Weights of a small GPT-style language model, trained from scratch on English Wikipedia.
Size: 12 layers, width 160, 2 heads of 64, MLP 640 squared ReLU, vocabulary 2048, 3.77M parameters.
Each number is 128 + 32 x the weight over its row's rms, rounded and kept within 0 to 255. Layers, rows and columns count from 0. Numbers have three digits each. The size before them is the row's rms in percent of the matrix's.

# layer 4 attention query, 128x160, rms 0.0407, rows 0-127, columns 0-39
146:134142128101194138135159148113095111164084086103136148157096117145140093159089139104156132156105167117066118138160152139
139:126125101167099150169101115141111169134186154160122153107164144154136161090163146153110165107150106115152099134106153125
126:088141070102102168137134117143085130155195171137138149139102147127111111080173148145088142050121114126133106150154159171
113:171148131154043174151104102177121162086213158127186144123174117131157162082128135128126132120142092159165114084104136100
088:090166136137164122099148133123120065152075088120047118122116165170119112122103121136117131145100143099118115126143135193
140:137139102143047150111121104177083129127208135174147140134130155145120126061193150170101189106122102124182076132145138131
076:104118131139102142158106097165171131186126168137175155143187075123179105099049143127191168186121127156131137090136065118
139:164102181155187128174138166071166108138062090096117127151126128132118113177066090109176076159082143120077162116131103109
102:141117152153176093133133159124163145153074103074069153139070131145134168145087116114127101155122107098067147122096107150
114:105144133115100119108118111202092112135179151171125120155120088138185160090186156149088179118162075119169100139107160156
117:099152069089090173097096072151088152099123170176169108165163121106195102125154154135088120076175105125191105192133153134
107:157156102105088147063123090209123159128188178158185152097138131133156124127186176115108197116164087174137055086081116098
135:139117123134171111172134168065149128122071097103110162131095101128116142130058154111155071157071157122043215126111101130
127:113186094103099151065142058173099135156170139176142131139140162143198149134158167160094146094112118122208083150163122149
094:102128106124116134118099157162115156153088151123153190141097144110114111202136138098159084139158174201092085138106125124
095:125128116085116142105129104102171183154108142068137119170140166086149125160087109144190099113093145148123149169132107117
100:182136121165184139120153092106143144149182112086145166160145095121109139165106052111147142113120134094062097147109129088
099:159141116149158093117083075106117139108086159142139115069150063149162138165113169132164084143152159103053069201154201118
095:109137174148165178119099153167139093143111189126114119119152160111124154134115045083123162165149144167098138114059112102
097:135167115139101163200131109143143136145108166128145087122122120176128106163098126120145115104131110088121162096149184113
096:081129051159077131145130176091165186189129126176108095144149062104103090133129129061182147123162101131100078173127128092
094:131122111117144145117119090098130097133136104088095145180164169148123132084167128176083168089108102185111099095138071137
100:103108127115156167125126145138115132197126127122135138110091102087174126143111086100181143116198110101144159076158185144
098:092160145088154101155142142157122115142155164120168150141136138098141133082125128146136149150138093097129107098133105187
109:126139214159128138071130180155150148078087098110084109111148067162138068154123102138108119136105118134099123113154086149
101:162141071130127137164178166145134169094119090139141113115066178053082093096190140045153142109091086168141113121125094142
092:189148193204148115136191090150129128139206122105092126085100167161054107214134143097121141172142108123132088149144129147
090:129071080030169095118117070105127160121124106159145090158087109158099149104095150105124198080093095103078098116182087103
090:193080156115207139172135062151185114102171080122130059089090148130171148138085150098080103168162088158119118198146167157
097:120172118143121108127144190168209089158142181169173095089174095063127123121093131133155135147145112151122098136111206102
098:109154074128157116139138064113125126153171089125109106164096158075128107124147156137144168105155177136177145118223116125
094:108079115177131169162170135121105101112150081118097139091125076118125053170145100094094083189121178175145172132073135213
101:155122103128176174133107104128130140127157121120117151101109068097153116102053109082104125140137143180117147149110166109
097:170109144145092101142134153167147109150099158110102170159141076147096065156158108123100105150148109145110128053081148123
096:120128196083076119119089107150108118108123135139128123097170122104179131089113019090155150118141128142118132101096083144
093:123098111130128083202088108073119139194129156126162062215094149139111154180148120119133094111165136117076157153181137130
096:125124178175095159090148138088140121131140130147062134101159069194180109148147160157066178128129182107137123160072165181
103:089158144140127100125151150152121133155098192163129113099173170196160138135158126107126140108125102144123135173139114187
093:097140094182120102131123096189062159134157117145109111061082157162083150103183139125107152110104086127151131148060144164
106:069190109128103187143136103087084088144137096131086107226087172181166087101139155080142101113146108097118163111128104127
092:120058169211114086104139076172120104080142044152129113108158182152174196091106131196122157114118122085128192134154141103
098:200115105134155094155140119124136127118110166168154129074145093059113144087099158124121114113164195087115138110155104116
096:191137159127090106155109134075108115157138139087114128155104087169165137149142117142163150095067124116145141160075149086
094:074115181129119125138101181132144155119135148133147130161164153141103127103148096128101083121176134140102139126144134080
091:173179140113078160092091108111187175150109066118111073130153109114168082109099096156177122104154126068185167146119080117
085:139084128157104142060127110097112148139125068127080170134136125115175065134158158125168128112106154147169138094137122106
096:121119075132135140137150111116081135127154123163083120147127143167118118172171155135133187107072095175097147204152102128
091:196103126138148154151138141135079152164109144105162068108128155167158152095127109165147113034129095166141166170193175154
095:088104178092182095081123136121113096153157127171129145154200140151105102168128107118108185173122079098144142143068197128
093:083131145149115145107120146162188095159157078096121122083114135131094112103170147135140136186199087093157048091141110120
098:104155132152073106122105118152093076156117105109177127136100074163156132121118069091179165172098096133141169134143156108
093:090109101184106138176089139103111126088094137142144134077177089058122123118204104093078117150092171144105156152064184087
090:133129149131151114155119136094142173179134146131195141109148126163085155190092134178165171073160087157121094134133202158
090:067107132146077171117145097104088152162111111155057140161099095179111110159133192109178130133114118136097142155113101117
098:167095096121134093129156162140137133131104140099107143147094169116170163196140073117180205177086106190115146136141141118
087:142126135174062085185128129101148100123153114157097149101129145076115129105110117118178129090176163159119113125165097100
093:109170101160108122121134096118102133075089108128131155099120124165158160138145078057130159128110146169149143191166144163
092:156198148088085134104079140199182155193148114150123108115079071100107127139126174060158133068117076133166109084098089197
095:113122108112107133099156162079113125109105094123089154148102125088116151085090127092177191119093141098117155144136076106
089:155160142151137150162120079089049079098177050136074133145089130158115098152108080126116133180197122172074137152153080138
104:147167169104109149176149045153108067124143077145143136126115162106162116055139187115082148144088173183207086122111134094
089:114141137098158125167161137124096132103145100165103128146101076194078154141081186129119152137082138123111189184131096148
093:171163092140109117198111176152091096140151138123114129128085139125129136064130157128061117110128130074099144135091114124
095:144104106204155110161080148136180135160105103103103143145152102146137177135122073217064094142141133156151113118129181166
105:125144114107160137141178091110152115113091146123079161100123113115110065075087160155195132140108134153098147121092169133
107:116120128140144102140121183090126109182161146104143106129121138062137129188083077121164123150176099144129171180115131120
111:145121100160082150133103151150100159145144111173222153151164139115199145152154115113097142151088099119186142145155151169
101:151117176147181101136106096114129143145140166113069133149162169069098108104092111141100156128154169129135161085086060159
105:138151105155095168143091145143108093118172135183214140109156130134151131162141090090143127150108107156151170136083145129
088:118130134110131103080090113138117170122125183134154146152139214075115127123091129157178153158117082177156147043117068130
101:157090138161108143080121087128143149169107141084089100087099074115113150078050103108129145147110129142144166083162112117
087:119142153134170106171122171086185155113130146109050120144146103135082095088058193110124049157174151067089129151135154134
078:132180128128094154105195130104147114173163161128151123116181113148075085135128116140092121115106155137120086172077139132
106:101105181158188101155137174100171132144111114094074095102147113108067093091091107126164114143137164060090170075092151100
083:084098114039118110150136080124056117081149106163046077116136088076110149063193152084150117091198122156115088097140170147
100:089162092126134128133147125146117102132144156154164124122176134200149135149192141163112137099163133112170072100108096166
119:128082163151131110180107189087167080144079129096158147113113143146134067162090119103136099202099130135095173133113126094
110:166118133124151121118062120087166180137110099090054103153097137162144202066137121151138156135143086095067164093111125141
113:161115112129099186136088062118126079112131161145167147173138155180195163076160100091108159117140136145152132137097108161
094:146120081104089188159139147141146157143160117083088080087084109082091157103095119077168101146086146150121092147130115130
088:084161113148064137147167146142129036102124107144179154100113177165159110122095149128193129142071115117127108149149174168
096:124129100113142082107093116096183153144103119088107173160131127124118103151143097146143107127104113154099177154145132071
089:069167136126125115104074154142143103127166202127109079125142141065089115073178135148124163140103081125092174108104116137
099:163146118128178145125152144157124152189113076120183105126105144139135112059145108117156147071102144115144109182155132142
100:168140176097157132118138102110126093126138142118141135120167130195122150121147085092163133163091133052148126129110109120
092:076144186126199077135141134121130073101128132135177096093126159133135088099184127091119164172130149124135067082111083105
093:149127064115088118101166182147123130065134158160170126136138176081083161056161178118128093150155163168150133100129080134
103:117141131113131172097102146109099177168137100115163132153170191133132159136120115081146155086086196124109150125158121166
090:140139111138153148094145102144152152143117139118109096145134171186157132122106068173119138140122099130132117128138211127
095:102073109131081158162108083137100135157145125126166110133142135201084144100156063106127137159130074154158130133159153124
110:117143170112097131127088150120122134152179089131137162084118168139146142136162088075133124128091091176112153124149086058
094:128130160118136105133112066151157068110135186144155165110093105160143080134144116108135166169155140165120084051115139139
091:159121089089130144133140096138128118159109112150148080112132112100142098062135057137099166096084066150097131191133164102
095:119112138156107087116135121092161102042177114099153127114143139063142099128190141094113151120170072084124057050119056132
109:180127082158131113125171106136143082191096142129104113128145120099110076045114123112141117127113092120138180121117205152
094:145138108175130124161106180139097155089190112143125080123139165101092131178157127174152138070158174159104157111121059126
102:105175167160169180019137108080104143071163097090091173119108129127114132164091190145150111141132161095185063097147124107
107:125110140190089142169106121142173087081180111147179155061137104116167059093126115099146175103144095140128144085129179187
095:142145126049053117077136112144173095189145169139176110114132152137136100137114090124141136139162138149097153105114086100
100:059123097157112128207071095086123145139134144098122164126170172082144128149179099111195152097056124115167131114088090129
109:135079124166113107138104205192122117151114128151129103088157116103109143070113178086133137128086110105146166102093060126
101:158131123149162151077076113145076138168124137078133111172171094149123207068099177142149126117151134122139145197144120122
101:146098119095070194146057180144102153109164129139118109168102082097053170107159110177067190107146155160128104178189164114
092:150152134116130163120136141094099128174082104118112078144136128161110214083167163135134131097180161111072179122101079128
094:094127161173099178138154131146149089110143104128130176090090118146149095100087188125113118144120154159135089166117147151
097:181108118130127110079195155092133058147102147150108141125159184163093136143125138130065143102140112115128137138124144117
093:131142170137084168146119132120093180094129148107144107089155153100162130083142147089113136108150186159185080146161126154
096:174104141108159182096067075143147121114168093167117157152183080147109151100097088165147200070152176116171116178139125121
090:154139158127100140140115097168131040121146118130162123151140161089094125175114138147068137141090041095179095093104115088
090:181143142149092121132135116107092098130093149127154119178096129210134135187126094093149144169061136166069090119111147111
098:137183125147164139104129166122190105090120119083161137118064134109157092137118148139148125141167115144116110077149128179
099:087114124150069123157079132167179114116119114150091129123145118167140153031183149129102063085153088091110110076129137173
099:104121131126176139112123145099094184076152127093166099141086172033164149178119163130128090090086112139150101193154094146
103:108115109053173145142144063088159159088147162097112136139122153168155096159131088178158149121101128105128172105118139146
100:128125057112095183102149079170134161105144173110040145128159123139120159135106100113161157119150161149177123100112074124
091:143124133165135126095100135110145084183129137129198162163184182180124100197150079140066149122145160134160166135116144119
108:102122084155100149175123143119163074111114139109082120150077112132080103094107115142158154115165132197147173121180111104
103:107141174164146166129121166128124113237147143153092158113153174122133093111087116134159147189137120129156111067150157140
098:143167095153082098194101095117114186156148089090096179138142093145163190157168107126151077102114103115105121080138119092
113:103147187160105121151164136116109119143148144111126102075173184152158072170178174157121103096109057120132063104103090074
100:118116129150154103115155165194144108154082124171044113130110123093104089110094158145147134166148124112154101091098218198
083:044144133150147094120167129141108100117125178119096095095108125122109078129109157135139133053197107148213085113164108132
096:108128099176148144121148162171083062093091139167109083093085117108143094110139127168099098093125120099116116089145100191
094:076091193177136131120119190167124124126117172152153160100085155136137158156117109188126165113100204123158133162181087143
087:151086165123097090161142083130120104153161150129166135209154135137183106081111134121111112158145163120118131096138090130
093:137127182120076134115194133150128119182140151109075096162158101103117137098165103092181100149176146135169113151123106110
102:163141126171162196131175116164130152081140145105060114113199118095163136123101094086165084128118235075139120177105155086
103:117141208114108086102158060174182092119151166142161077106147174189107056101128158071141101134116100140103091146065087141